config.toml
num_hidden_layers = 23
hidden_size = 64
num_attention_heads = 2
num_key_value_heads = 2
head_dim = 32
intermediate_size = 256
vocab_size = 1024
hidden_act = "gelu"
norm = "layernorm"
norm_place = "pre"
norm_eps = 1e-06
positions = "learned"
qk_norm = false
attn_scale = 0.177
bias = "none"
tie_word_embeddings = true
parallel_block = false
init = "normal"
init_std_qkv = 0.0625
init_std_o = 0.00922
init_std_up = 0.0625
init_std_down = 0.00922
optimizer = "muon_variant"
learning_rate = 0.00517
beta1 = 0.95
weight_decay = 0.0056
lr_head = 0.00607
max_grad_norm = 0.5
warmup_steps = 200
schedule = "wsd"
decay_fraction = 1.0
decay_shape = "linear"
final_lr_fraction = 0.1
batch_tokens = 8192
max_seq_len = 256
doc_mask = true
train_tokens = 137500000
max_steps = 16785
dataset = "wikipedia_en"
Each number is 200 + 20 x the weight over the matrix's rms, rounded and kept within 0 to 999. Layers, rows and columns count from 0.

# layer 3 MLP down (transposed), 256x64, rms 0.063, rows 31-85, columns 0-63
181,221,181,204,200,194,204,220,174,204,205,189,215,182,204,210,185,195,216,148,208,211,199,207,200,183,195,183,200,174,215,224,195,215,188,193,211,196,234,192,209,205,192,183,195,185,192,188,196,221,175,214,226,219,201,228,224,252,182,198,198,206,186,214
202,192,177,225,203,175,245,210,230,218,201,165,234,221,183,216,149,156,229,191,195,207,184,212,170,177,187,226,210,202,188,233,216,245,177,190,181,206,176,181,206,173,193,216,231,177,212,192,191,202,186,179,187,197,174,256,178,189,237,176,217,220,213,200
169,213,151,190,192,185,205,220,194,205,193,202,204,197,217,146,229,204,196,190,215,183,199,247,197,204,187,212,247,170,197,207,203,185,187,226,227,182,201,204,184,211,177,218,185,219,167,200,186,195,230,171,225,257,202,183,188,222,199,162,202,198,193,238
200,223,217,213,205,231,192,222,215,205,199,234,185,155,187,198,181,225,187,193,167,210,192,226,224,201,211,199,207,168,203,203,204,195,200,169,193,187,205,201,143,238,199,203,179,190,180,218,155,194,206,203,206,203,206,195,175,213,196,213,205,226,195,213
184,206,211,207,175,173,219,200,209,182,237,227,183,218,199,214,169,166,178,217,192,157,212,188,235,205,220,194,214,214,177,192,193,150,221,206,197,233,191,241,184,157,203,190,202,185,213,213,212,183,190,186,217,193,230,216,203,165,213,245,190,220,228,173
208,210,223,180,190,203,220,199,194,181,200,183,215,221,192,157,194,191,195,201,177,187,200,225,201,190,205,191,208,181,189,209,167,218,178,214,228,173,195,201,182,235,181,209,186,233,185,206,200,179,218,208,201,216,222,229,204,197,191,246,192,202,186,201
195,190,209,196,161,210,213,167,180,208,209,193,254,230,188,170,224,167,216,179,233,181,187,189,205,218,207,219,231,195,179,223,208,179,198,186,205,189,181,225,199,234,201,201,211,201,208,227,197,169,219,195,215,202,186,202,222,220,168,149,218,165,158,213
193,191,195,209,197,200,212,224,184,198,192,192,220,188,145,185,186,199,213,143,211,207,208,214,231,163,199,239,197,192,225,216,222,188,193,190,209,194,254,205,180,214,233,208,227,184,197,212,232,170,187,193,225,172,202,215,213,187,183,189,184,174,186,188
200,216,199,197,204,177,215,199,205,185,203,188,207,208,217,204,202,190,210,202,195,188,178,197,187,204,197,189,187,180,193,212,180,203,210,199,206,188,180,213,217,219,185,203,190,186,215,192,219,204,207,189,202,200,205,208,228,190,211,213,195,194,192,195
194,200,208,226,206,197,185,175,212,199,193,168,179,198,209,189,186,218,216,166,214,224,186,192,197,203,231,203,205,204,199,199,209,200,199,201,199,215,206,197,220,192,191,216,230,183,188,172,185,212,209,210,215,186,210,221,209,211,195,176,205,200,178,216
205,219,199,205,161,257,221,204,200,180,204,196,204,210,194,158,163,202,223,196,184,229,189,218,176,181,197,209,241,197,213,215,186,246,164,188,223,165,185,174,198,204,211,173,199,201,231,237,224,156,181,207,182,174,175,226,213,198,214,187,185,219,249,179
205,216,214,210,157,191,184,242,208,197,239,205,206,195,215,191,227,198,206,201,174,212,228,194,139,198,158,206,232,203,220,188,154,229,209,196,173,200,240,153,127,230,234,202,195,206,217,188,207,175,219,233,165,165,202,203,185,195,171,180,204,193,222,198
202,179,202,141,185,188,226,182,197,170,213,181,181,179,201,180,202,208,212,202,220,191,204,229,204,231,193,213,188,170,213,193,256,218,210,237,207,223,224,169,215,182,179,198,225,231,215,205,211,206,169,201,201,195,165,189,194,162,209,212,188,224,198,208
217,169,182,187,170,163,193,252,206,205,218,219,199,186,184,240,235,186,217,224,157,208,200,169,202,206,172,164,184,209,188,216,208,158,197,226,211,174,155,194,232,222,185,182,176,239,146,217,219,185,175,199,171,193,196,219,212,212,208,223,226,212,223,237
204,215,154,208,186,191,212,214,207,162,171,224,202,216,146,207,219,208,195,210,195,204,194,175,224,206,163,198,179,177,193,182,194,238,197,210,196,194,212,188,197,220,191,197,250,187,216,226,185,234,190,188,199,207,198,208,203,203,219,202,228,251,208,179
216,224,210,201,195,182,212,212,192,189,190,190,209,194,188,185,188,186,216,190,191,207,197,188,231,215,202,193,212,208,213,192,210,215,253,215,216,219,176,169,212,165,176,231,178,202,221,174,187,203,191,232,199,211,195,205,189,189,188,200,193,180,225,203
209,202,194,168,194,198,181,185,227,190,179,186,190,181,194,190,237,217,193,217,201,213,186,164,222,203,213,176,213,222,220,200,207,214,211,169,205,189,175,210,233,202,202,204,224,171,195,212,223,180,186,210,217,209,177,208,223,171,220,198,179,193,227,186
174,203,203,210,194,227,187,204,187,225,197,220,217,204,211,203,182,192,198,191,208,201,191,219,207,202,196,203,214,211,217,186,201,194,216,183,211,189,206,179,195,196,185,210,234,187,194,200,179,197,181,204,198,204,190,185,180,193,216,220,226,194,198,206
211,204,185,199,203,231,205,141,200,163,214,187,221,232,197,197,190,216,203,175,125,248,233,174,199,195,201,265,198,192,197,216,154,216,212,206,163,195,177,181,165,204,220,236,198,217,236,221,183,189,172,183,194,166,177,160,205,192,215,245,206,198,228,227
173,224,172,213,172,200,187,212,223,220,180,169,137,227,237,202,240,195,197,177,150,222,242,177,177,188,223,233,184,215,189,225,193,197,170,248,193,219,270,150,176,233,154,167,226,238,225,228,189,180,206,204,165,189,189,210,220,214,194,227,225,191,162,201
197,195,209,233,175,189,202,184,198,242,230,217,214,182,220,201,182,188,161,184,183,185,198,212,215,209,202,182,262,195,230,189,212,213,232,194,174,217,222,214,206,223,184,202,190,179,205,164,172,180,168,216,226,212,213,180,179,192,230,171,201,203,209,175
181,202,204,195,193,159,187,183,240,189,188,229,190,186,217,224,181,194,218,230,200,198,198,208,204,201,174,218,193,198,221,173,198,194,224,190,185,224,172,184,261,179,259,208,207,215,167,210,194,151,219,209,203,180,194,202,198,208,209,183,175,213,197,191
221,218,153,211,215,179,202,191,190,229,165,213,220,179,201,199,208,214,176,178,210,213,182,153,181,205,241,222,227,178,178,207,203,224,209,195,241,235,211,189,182,198,200,178,207,218,191,232,187,219,162,192,234,201,200,201,173,201,228,172,205,209,189,159
209,202,237,195,196,177,214,191,216,216,201,205,207,187,202,230,192,190,198,209,211,190,182,207,206,218,166,187,181,218,203,216,171,214,209,218,223,211,210,192,211,210,192,168,193,191,201,202,171,223,161,207,185,192,214,185,184,189,204,217,210,204,187,196
246,246,232,167,171,208,230,214,191,244,181,209,220,215,169,171,217,180,173,216,184,191,196,171,218,268,166,198,147,198,226,216,180,218,201,149,233,161,215,181,190,224,224,198,170,155,184,222,175,222,216,229,219,200,177,232,171,193,185,177,231,242,189,187
177,185,173,209,204,215,187,206,211,232,170,177,207,178,182,191,228,234,190,205,186,191,218,206,193,194,182,206,211,180,224,235,214,207,209,220,190,244,222,199,217,167,199,202,199,198,180,155,187,211,200,190,192,198,171,218,245,247,197,193,171,229,170,195
229,187,206,212,200,187,206,200,186,220,189,210,191,206,223,250,201,208,176,188,188,206,207,183,189,205,227,168,188,226,193,220,205,202,198,210,226,225,186,202,159,176,181,194,203,204,196,195,175,214,170,195,169,223,165,228,241,195,185,223,175,186,195,217
198,166,179,199,197,219,203,199,215,228,167,222,232,179,178,162,179,196,217,196,234,200,218,167,170,215,184,180,202,177,228,245,219,196,242,185,184,186,217,192,216,199,204,220,206,200,177,215,215,201,195,201,221,167,183,232,208,229,180,179,192,228,190,196
223,212,190,217,187,212,182,191,209,199,224,218,211,180,183,188,222,197,238,216,172,171,182,181,185,189,225,189,204,225,189,175,204,220,195,194,203,209,193,169,210,183,210,195,201,187,189,203,207,180,175,209,191,203,222,212,210,205,213,168,199,191,201,207
220,200,205,242,189,219,176,203,201,194,244,172,173,192,218,209,214,211,170,177,185,206,212,193,227,205,210,136,211,243,175,205,211,218,205,194,203,177,205,199,195,198,198,188,165,148,190,188,174,224,205,196,205,223,216,217,171,216,217,214,204,212,209,217
219,238,182,170,191,198,215,165,224,195,195,208,175,200,218,193,217,179,228,169,173,169,194,204,212,198,192,181,197,227,219,215,197,199,228,214,210,207,221,175,196,212,201,207,182,231,201,192,200,225,198,195,215,236,200,187,203,167,209,188,174,173,206,201
214,185,199,201,198,198,198,205,190,180,200,210,228,199,184,181,212,193,218,202,194,189,225,148,209,235,216,162,204,181,231,202,205,206,219,187,191,203,214,190,215,209,162,218,189,172,206,188,172,204,210,198,208,169,163,229,195,179,238,219,223,203,236,209
201,196,177,203,195,193,179,175,199,206,234,190,207,176,203,215,220,212,227,186,198,189,192,227,176,218,217,184,221,218,198,230,208,196,174,203,204,196,201,187,190,202,201,184,204,216,194,215,171,209,196,193,185,201,228,188,168,207,173,192,219,204,191,216
195,212,190,214,180,188,218,206,209,162,178,192,205,227,208,184,233,229,196,178,152,202,240,149,207,217,198,209,197,207,224,168,233,209,198,186,196,192,228,215,184,208,230,173,221,186,173,262,240,207,221,186,166,190,165,206,203,189,194,187,222,224,166,202
230,200,225,152,205,184,194,165,192,177,202,184,192,195,209,222,197,209,205,233,220,193,220,180,199,216,192,202,179,195,218,198,192,204,190,251,213,201,167,202,187,193,198,229,209,195,194,184,192,191,185,196,206,220,193,154,222,222,199,184,186,203,230,192
155,212,197,212,207,197,188,174,220,250,162,181,183,211,200,179,210,208,221,176,172,249,200,193,219,237,188,196,204,238,197,183,212,191,220,183,227,213,199,198,207,174,201,186,158,211,202,220,200,236,209,229,202,199,176,177,210,174,184,213,194,189,194,239
196,197,197,186,224,195,219,213,212,189,221,203,207,202,195,198,209,198,196,207,209,204,218,216,203,198,204,202,201,189,189,215,215,199,198,221,209,192,196,193,218,199,196,215,192,214,212,181,201,191,184,201,190,175,203,173,166,217,219,196,179,200,188,184
199,181,233,210,204,227,207,217,203,194,190,211,243,188,177,247,188,188,219,178,194,179,205,195,198,217,174,184,200,183,239,187,193,190,191,175,204,171,235,209,202,186,205,180,228,197,196,179,182,181,196,186,203,183,214,236,187,217,208,213,225,179,208,199
175,184,219,223,210,212,196,173,216,213,197,210,198,171,192,236,224,205,199,219,224,179,172,198,201,193,183,174,191,220,220,208,217,208,197,180,196,197,197,209,220,223,173,202,203,183,182,184,205,208,203,202,196,170,211,200,177,199,205,206,209,200,197,187
191,202,205,220,175,208,189,224,172,211,204,224,150,188,204,203,184,195,145,222,220,160,193,190,191,222,233,213,203,201,187,195,202,205,199,189,215,213,189,181,200,187,205,214,217,221,164,208,212,211,216,191,222,205,233,228,187,222,190,217,186,174,225,167
197,215,190,204,192,193,219,183,200,190,212,223,210,194,194,199,209,186,219,174,193,188,182,222,205,184,202,171,216,195,187,186,205,208,207,187,194,202,178,216,203,195,205,181,202,200,181,189,207,187,196,194,183,220,208,214,200,205,215,201,218,226,213,205
181,196,196,214,204,253,201,208,232,189,209,198,192,217,211,236,224,250,207,213,205,183,220,207,176,189,181,204,214,188,208,206,190,158,162,210,205,206,192,167,199,221,185,198,197,221,175,204,203,179,169,214,197,185,176,197,191,209,150,220,236,182,217,215
208,214,215,215,223,205,205,199,182,216,193,205,180,207,174,201,198,249,198,184,191,228,200,236,190,218,210,206,201,197,190,192,157,209,195,175,201,194,215,218,171,212,238,199,224,223,201,196,206,189,163,207,201,197,182,195,213,203,217,192,174,199,183,198
189,200,223,207,184,187,223,208,231,221,175,215,206,179,188,195,176,138,192,197,225,196,175,202,241,225,195,186,202,174,230,225,238,217,187,185,169,182,200,235,228,165,215,157,207,175,220,220,265,153,185,192,204,217,217,232,211,166,166,191,181,195,241,192
196,198,219,202,159,161,221,190,216,192,177,239,243,238,163,219,186,201,213,231,174,175,214,174,227,250,220,218,225,197,192,206,173,206,171,149,238,189,177,192,200,201,189,177,182,208,157,211,173,187,225,194,210,214,192,182,223,185,233,237,164,200,193,227
198,215,212,206,187,206,196,201,198,188,186,214,195,181,208,223,200,200,200,193,186,200,190,191,205,216,221,193,202,187,209,205,185,226,209,220,215,182,217,186,225,208,194,213,197,209,194,190,190,205,190,198,192,198,210,204,201,211,210,192,181,188,186,181
215,188,201,205,229,167,198,204,204,176,208,206,189,225,187,212,194,215,194,190,176,212,167,194,191,213,212,214,185,230,200,216,175,190,221,196,203,203,200,191,208,229,225,226,180,176,212,231,201,193,197,195,198,178,206,167,206,191,199,169,202,205,206,213
199,208,199,184,193,209,200,206,172,172,183,198,217,207,229,192,185,185,204,221,245,188,189,217,224,183,183,185,207,203,191,178,188,201,230,203,189,202,218,240,198,208,208,181,219,214,189,193,207,216,195,198,188,217,194,209,176,168,204,214,205,203,193,167
189,213,211,229,225,193,213,226,200,170,224,179,215,207,159,191,184,190,247,229,210,212,209,191,201,226,225,214,180,157,188,179,201,189,132,201,179,212,196,207,200,172,204,196,213,199,217,221,182,220,188,223,154,208,214,212,193,213,175,167,208,196,207,206
177,172,204,200,198,201,207,200,193,156,179,201,189,201,193,206,213,237,167,220,196,212,201,184,217,179,208,198,234,199,248,196,191,201,190,216,210,211,208,231,216,178,201,197,181,202,207,177,175,209,209,209,171,190,204,200,208,177,196,211,196,213,196,208
229,176,204,195,220,210,224,186,242,182,203,202,212,191,205,198,153,200,199,207,182,215,150,201,211,212,176,232,177,182,225,181,227,222,226,172,217,211,185,204,194,200,227,214,209,177,186,190,186,233,207,185,188,185,227,227,201,188,208,198,201,197,171,172
186,213,199,198,212,209,208,207,196,206,185,188,194,204,204,204,171,211,203,194,204,185,198,189,183,199,212,192,213,224,207,217,215,209,203,207,171,210,211,198,194,222,199,197,207,207,216,203,213,218,198,210,193,206,188,200,190,203,190,195,190,182,206,192
208,179,170,191,192,180,216,190,224,196,204,173,144,201,201,181,220,214,196,194,154,198,197,234,258,182,178,232,177,165,238,241,210,251,233,232,187,219,165,158,194,205,238,213,157,158,220,218,189,152,209,199,207,201,233,216,195,188,201,205,196,205,208,194
205,206,198,194,211,213,182,188,189,189,201,216,191,195,219,187,209,212,209,198,203,210,192,214,213,221,186,210,202,181,189,179,204,176,180,191,199,202,195,188,209,216,189,204,219,197,198,210,210,199,202,208,193,190,200,199,192,205,214,196,201,195,191,207
192,203,203,223,219,222,227,179,202,189,150,228,194,203,195,222,195,170,167,178,202,173,221,215,201,215,212,184,208,183,196,203,207,233,206,195,197,195,214,217,203,194,206,213,187,198,213,186,192,162,204,203,200,207,175,199,242,203,205,218,190,197,226,201
# layer 3 MLP up, 256x64, rms 0.298, rows 32-85, columns 0-63
185,198,207,183,196,186,217,196,204,205,192,167,229,209,218,203,212,159,213,184,174,245,196,215,190,182,204,196,265,179,183,197,190,201,181,189,211,200,185,234,176,199,179,204,221,213,229,149,200,211,219,228,173,173,204,214,219,231,225,201,228,208,166,189
214,193,187,160,224,198,175,186,217,226,174,187,195,208,218,194,197,216,181,216,210,209,214,232,213,235,189,203,233,176,169,206,204,198,198,210,250,208,196,199,176,195,168,206,217,202,209,181,168,182,216,192,206,216,190,212,186,229,194,185,219,210,155,182
229,201,198,236,199,203,202,207,220,180,239,187,210,218,205,211,220,191,237,205,201,198,189,173,166,186,193,204,179,211,189,213,201,208,189,190,187,181,214,225,213,166,202,170,203,210,198,201,219,204,185,213,183,190,182,189,197,223,208,176,174,184,209,205
203,224,225,222,201,196,193,196,212,213,176,232,146,203,155,211,198,202,180,224,204,172,197,197,221,267,208,199,221,171,195,171,202,190,153,198,204,209,191,227,197,193,162,153,181,154,226,204,208,194,205,217,190,187,208,199,232,185,217,223,217,227,195,187
259,191,194,182,202,198,154,184,177,198,201,203,194,181,217,213,232,218,187,192,199,192,197,223,204,205,174,226,190,189,196,190,208,208,201,206,206,226,224,226,166,187,244,208,177,183,224,198,213,207,185,162,229,214,176,190,193,244,197,190,205,178,182,195
209,212,225,194,188,189,230,249,184,211,188,194,269,198,196,174,189,188,207,192,174,202,240,186,177,178,169,187,207,204,191,212,212,198,164,213,179,173,204,194,199,225,220,210,228,193,193,193,190,178,223,216,190,166,145,190,261,215,217,208,188,191,165,237
207,183,204,204,184,186,188,212,217,194,200,225,213,214,196,191,224,206,202,207,190,180,198,213,157,236,259,203,227,176,207,165,221,202,222,192,183,217,175,194,199,188,198,200,232,198,176,180,208,248,234,172,214,207,201,195,207,182,175,171,202,207,176,146
212,216,188,197,210,182,207,207,183,203,187,215,201,176,206,218,188,227,230,203,209,187,194,235,217,183,198,180,188,183,198,203,196,206,212,197,211,205,193,186,191,214,197,218,204,197,191,212,174,206,211,195,204,213,216,192,195,198,206,194,163,211,180,185
167,203,196,192,192,202,224,215,178,193,191,229,215,195,181,203,199,184,207,191,176,203,212,204,175,184,205,172,236,179,210,207,197,255,200,204,204,186,201,214,180,203,199,212,173,210,187,215,186,222,207,203,208,200,213,177,210,231,194,195,176,207,202,228
230,217,192,192,246,195,174,174,186,164,218,211,220,217,212,212,168,207,206,216,206,217,188,205,169,208,172,202,208,201,154,210,203,219,216,205,220,216,203,194,187,177,177,217,182,203,211,232,232,189,207,241,173,219,190,176,165,213,220,202,170,173,192,165
210,203,241,208,219,200,178,191,243,159,258,164,230,224,195,197,171,203,214,189,195,195,204,184,196,200,210,202,182,198,134,199,169,193,181,203,214,175,247,163,230,169,197,216,190,173,208,240,164,183,234,235,212,221,176,180,165,231,225,212,204,196,189,196
234,245,231,210,164,199,243,205,190,172,255,176,178,188,185,198,205,197,206,192,218,186,228,217,188,171,211,151,196,191,161,204,177,209,171,221,196,186,197,169,230,192,186,222,186,205,188,200,194,186,207,201,226,210,165,219,178,216,199,196,187,219,219,203
232,220,214,174,241,178,216,192,185,201,202,192,195,192,188,200,188,181,191,197,182,196,216,201,174,213,200,204,176,188,209,176,184,196,196,209,183,211,239,204,204,182,228,203,215,188,193,232,181,175,219,212,228,222,179,194,193,201,216,207,203,189,172,184
200,199,207,214,223,170,200,217,182,217,209,203,237,225,224,173,197,195,190,182,197,160,204,180,178,192,199,194,191,206,187,217,188,194,232,194,193,196,181,230,210,211,233,260,188,192,200,190,205,211,173,176,221,255,193,185,173,216,191,171,172,161,218,207
192,191,177,207,175,229,201,214,231,215,195,197,213,198,203,228,214,182,192,173,171,182,200,184,172,169,221,169,224,217,170,214,184,196,202,187,218,176,241,205,185,203,241,215,212,201,186,209,189,166,214,193,218,200,179,226,198,209,208,207,202,215,168,207
230,205,204,187,195,193,187,215,180,183,228,212,190,212,212,206,210,214,209,209,183,210,189,195,204,210,219,165,215,209,161,159,186,194,241,184,223,203,163,189,224,211,176,239,136,176,174,205,194,204,225,199,217,218,235,156,168,193,209,207,215,166,225,202
198,207,219,187,238,193,190,211,224,231,170,223,200,230,208,193,234,210,170,181,218,213,223,206,215,201,197,170,161,177,189,181,203,182,214,183,222,217,202,201,199,156,214,218,193,223,188,206,177,152,195,191,201,190,194,185,212,199,193,232,183,211,174,200
179,202,174,210,202,177,217,223,199,239,177,188,195,224,235,206,203,220,191,243,215,202,196,200,183,202,184,202,226,220,198,192,195,191,200,193,218,174,194,185,205,199,216,181,209,229,196,183,205,212,169,198,211,201,209,168,173,193,208,169,207,215,180,207
218,189,209,195,236,162,191,203,216,214,208,198,218,176,194,204,209,213,225,211,227,180,158,225,190,214,180,145,210,220,187,188,213,200,226,194,209,224,159,208,207,196,225,209,166,192,200,192,180,185,205,183,200,187,228,217,204,180,194,161,182,190,218,228
220,195,187,236,208,209,210,214,170,215,195,248,213,190,258,203,220,164,161,165,167,225,213,214,194,199,179,207,196,185,189,226,184,199,232,186,201,187,173,156,202,160,195,225,219,195,220,174,193,193,219,176,180,170,190,151,186,238,225,220,206,194,204,205
188,197,202,159,193,196,176,208,197,169,216,183,226,219,216,223,191,229,197,198,178,212,195,178,183,207,175,227,165,200,158,232,190,171,225,159,230,210,253,208,172,216,213,196,217,196,194,215,195,197,222,191,219,223,189,191,180,229,228,168,178,184,205,229
220,186,220,233,250,218,158,212,206,234,166,220,229,185,189,180,184,218,166,193,230,194,174,176,178,224,211,175,216,211,226,219,180,212,179,149,211,212,167,216,232,158,192,167,218,195,225,208,198,214,147,174,222,225,206,221,184,185,181,169,185,216,214,185
214,215,194,227,203,198,193,182,183,167,210,145,191,214,182,169,227,207,206,163,213,184,227,178,199,193,189,174,225,203,199,216,186,232,212,208,222,167,205,218,194,208,196,208,186,173,230,178,211,234,209,202,230,221,177,188,177,189,199,188,231,228,205,218
230,251,202,230,154,204,206,202,172,191,211,210,196,223,158,194,188,184,195,206,186,180,157,208,206,220,231,186,205,172,199,176,188,190,185,153,216,154,182,207,221,173,222,202,176,149,198,211,237,224,230,241,227,197,217,206,204,238,173,195,211,253,192,191
229,207,209,180,181,181,207,203,182,213,203,214,175,208,180,189,195,226,186,185,197,189,195,190,194,237,222,228,175,191,193,185,215,212,222,222,234,206,215,187,178,188,191,229,205,214,212,195,184,227,225,172,175,172,193,186,189,184,210,226,202,218,199,173
218,221,214,235,169,180,204,228,192,171,207,196,219,212,215,210,193,221,206,198,162,215,187,176,203,166,229,188,208,189,160,214,210,177,226,196,238,201,239,170,178,231,194,195,188,176,187,204,198,207,221,240,167,182,176,209,191,199,211,235,193,166,186,195
221,208,210,183,185,236,189,211,221,245,194,212,209,235,167,209,229,216,231,186,235,216,200,192,182,209,196,151,195,190,198,222,212,218,155,194,198,166,211,160,185,171,184,217,196,211,201,184,165,203,203,191,222,173,187,181,199,203,201,196,212,241,192,209
211,165,198,211,178,201,173,230,203,175,186,223,215,219,178,167,206,171,204,194,213,201,218,182,200,242,202,195,208,169,231,159,231,192,179,186,220,185,175,199,231,186,212,191,227,183,236,199,247,192,191,191,221,217,186,193,192,207,171,181,198,222,222,195
162,241,222,221,173,196,196,200,187,222,236,213,190,214,191,240,226,202,166,241,180,203,190,167,185,218,218,192,202,175,181,187,198,204,178,184,229,215,193,220,185,212,199,186,143,172,215,175,201,198,241,203,155,185,233,182,205,224,230,198,216,210,210,177
205,212,222,213,210,214,204,198,195,192,201,172,207,206,211,214,196,213,208,233,186,225,230,211,188,164,206,171,245,219,191,182,202,205,227,223,225,166,197,190,231,190,219,184,180,167,193,184,186,183,189,158,198,210,169,199,167,230,180,181,182,183,198,211
178,226,207,207,215,202,207,202,206,209,181,236,180,208,217,208,204,183,163,209,203,190,218,190,212,193,231,200,192,180,173,173,179,226,190,170,229,191,206,249,194,197,189,171,172,197,181,235,211,170,217,168,186,220,248,180,222,228,198,181,194,197,213,177
181,203,217,186,213,204,190,208,203,161,248,195,221,220,213,245,208,170,207,187,186,186,237,207,185,221,177,171,207,181,193,190,196,192,186,221,193,179,173,206,221,195,238,206,174,188,183,170,226,195,221,228,166,228,258,212,187,193,221,158,239,176,181,200
208,189,198,226,202,212,154,208,196,196,201,216,210,194,212,219,186,209,236,210,206,185,189,212,189,211,169,208,181,187,202,219,190,208,245,209,230,254,205,177,183,190,154,160,213,209,200,221,192,188,220,199,187,248,195,171,185,190,191,203,159,200,211,163
195,233,184,215,213,190,219,208,200,177,188,213,235,229,221,191,181,204,209,202,167,218,195,217,180,202,199,187,220,210,177,187,191,162,233,185,172,195,182,165,255,168,240,217,179,183,204,229,166,208,208,197,188,217,197,209,185,221,189,200,168,206,178,211
232,209,214,199,199,206,190,228,178,202,225,226,236,192,206,202,175,175,179,208,209,181,207,193,190,192,203,180,184,180,207,242,244,208,182,205,209,161,202,169,204,217,219,186,214,177,209,192,183,203,217,191,192,224,215,209,194,208,195,198,164,208,209,176
210,196,226,191,218,191,211,209,183,205,202,205,196,209,207,214,207,206,184,188,225,177,168,208,199,241,194,215,199,171,191,180,199,184,183,196,175,214,190,212,222,217,208,208,202,180,210,210,221,142,193,190,206,172,211,194,189,171,229,190,194,174,219,207
219,223,199,161,230,210,184,188,211,187,211,205,183,212,204,190,195,223,204,183,223,216,195,190,191,223,175,175,189,199,239,225,199,224,167,186,220,215,209,169,191,214,206,211,211,183,208,201,198,213,203,172,209,203,199,211,173,208,183,220,168,164,195,207
216,222,215,186,204,211,187,188,196,186,185,226,210,204,202,176,205,230,192,189,188,206,193,230,203,186,219,200,207,177,198,157,195,208,204,207,192,186,212,197,189,188,183,221,255,194,191,239,206,196,195,202,223,218,191,196,220,219,173,205,148,212,214,159
219,191,244,192,184,183,237,201,193,236,223,204,212,168,195,200,213,182,209,166,206,206,212,181,172,209,216,177,233,179,187,205,187,214,199,204,182,220,232,186,214,205,178,159,171,207,232,174,194,186,186,192,208,208,204,179,177,151,233,210,218,222,181,216
199,207,195,208,191,206,197,207,192,198,197,210,192,206,198,219,194,205,199,200,188,199,215,196,202,199,212,183,194,171,211,208,197,197,195,194,191,201,198,211,201,202,190,195,219,210,184,204,189,211,217,185,186,190,227,204,224,216,194,205,205,199,181,195
208,196,210,189,190,193,176,247,199,181,192,220,218,197,184,188,162,156,226,188,220,181,216,194,208,204,192,184,196,205,223,236,240,201,211,179,210,202,257,208,203,210,195,167,192,202,178,205,164,225,210,221,213,205,206,158,198,202,231,174,221,219,165,192
226,210,192,203,220,190,164,199,161,212,186,203,228,186,199,199,216,231,193,234,212,176,189,225,198,195,187,222,186,205,182,184,182,170,192,168,233,190,196,205,201,202,214,181,227,214,198,230,255,189,194,209,194,177,179,204,162,227,160,239,177,220,181,223
222,174,200,203,190,196,191,197,204,200,240,217,203,191,194,191,208,208,196,176,224,217,202,188,150,221,200,194,239,196,181,203,215,221,219,204,226,189,204,172,163,227,204,239,176,183,216,185,182,193,218,193,214,177,186,157,195,206,223,204,177,193,225,200
220,215,215,204,208,227,212,203,196,201,177,206,164,224,181,233,210,178,224,190,187,170,216,209,178,183,194,207,235,194,215,160,199,238,217,220,209,190,183,225,194,145,208,183,177,196,201,241,207,174,216,175,210,239,219,178,231,214,161,160,180,175,238,145
219,194,214,201,211,213,207,198,192,195,219,196,201,193,219,201,204,171,200,205,221,172,188,204,194,221,193,202,214,190,188,223,211,197,196,198,202,175,194,201,202,210,218,195,195,185,227,206,213,185,181,199,203,191,181,190,200,161,205,209,193,198,209,217
194,219,209,189,186,208,193,172,194,224,192,231,206,205,226,218,164,191,189,160,161,187,199,202,202,204,186,224,202,190,197,197,190,212,200,204,149,231,204,187,204,183,189,234,232,177,188,190,191,217,238,166,204,217,220,201,206,214,196,179,187,205,211,184
214,225,216,185,206,165,216,210,184,227,166,198,216,165,168,189,203,202,222,210,210,220,198,199,175,181,202,232,213,184,190,222,184,202,255,205,189,197,216,166,169,210,177,205,216,230,222,212,192,210,214,232,213,178,174,198,186,157,188,215,220,195,156,193
192,212,215,177,191,216,172,221,183,176,189,192,166,192,200,197,245,194,217,206,174,252,217,229,183,188,190,198,204,199,176,205,206,239,197,244,225,200,209,173,177,175,205,171,228,223,191,213,208,223,202,210,175,209,201,188,160,194,175,183,233,198,200,212
231,215,198,168,204,195,176,229,180,200,176,202,197,188,193,201,215,247,180,215,192,218,182,171,205,175,172,239,183,186,177,194,195,186,177,194,214,208,186,197,192,199,208,234,210,205,190,220,204,215,214,207,203,200,195,190,167,210,224,202,230,205,184,195
196,203,210,155,187,230,191,200,199,211,187,213,208,212,228,178,221,182,183,201,183,200,189,216,199,206,193,235,243,182,185,180,206,219,167,211,200,197,184,227,180,247,195,203,189,203,239,187,217,187,204,202,161,203,204,215,225,196,190,182,201,180,203,194
198,209,212,210,178,203,193,175,195,205,196,217,179,214,204,217,191,190,210,208,212,190,206,209,188,206,185,196,209,193,184,219,191,187,209,195,196,192,199,216,209,208,186,203,196,198,234,209,220,202,217,198,186,213,176,206,192,180,194,198,190,183,223,204
189,201,177,220,182,205,207,197,215,183,154,200,225,209,208,197,218,196,192,205,207,205,207,198,170,208,199,257,201,178,202,163,223,224,216,168,209,210,238,183,192,188,189,169,265,220,210,194,188,209,202,212,190,183,182,174,214,168,190,217,211,226,171,190
180,208,225,185,215,207,200,211,201,205,198,231,197,185,187,235,184,240,198,218,210,199,185,213,212,200,202,205,220,183,193,190,204,201,164,215,191,170,198,165,199,178,194,193,196,195,206,248,212,207,197,195,178,171,212,179,190,195,198,208,154,224,201,196
212,201,235,207,185,177,237,209,188,206,226,167,196,214,220,220,201,165,199,189,238,197,203,220,178,148,202,184,227,208,179,209,207,193,199,192,204,204,193,166,201,209,190,222,228,183,231,147,177,208,220,177,189,212,199,219,209,205,185,190,224,199,181,201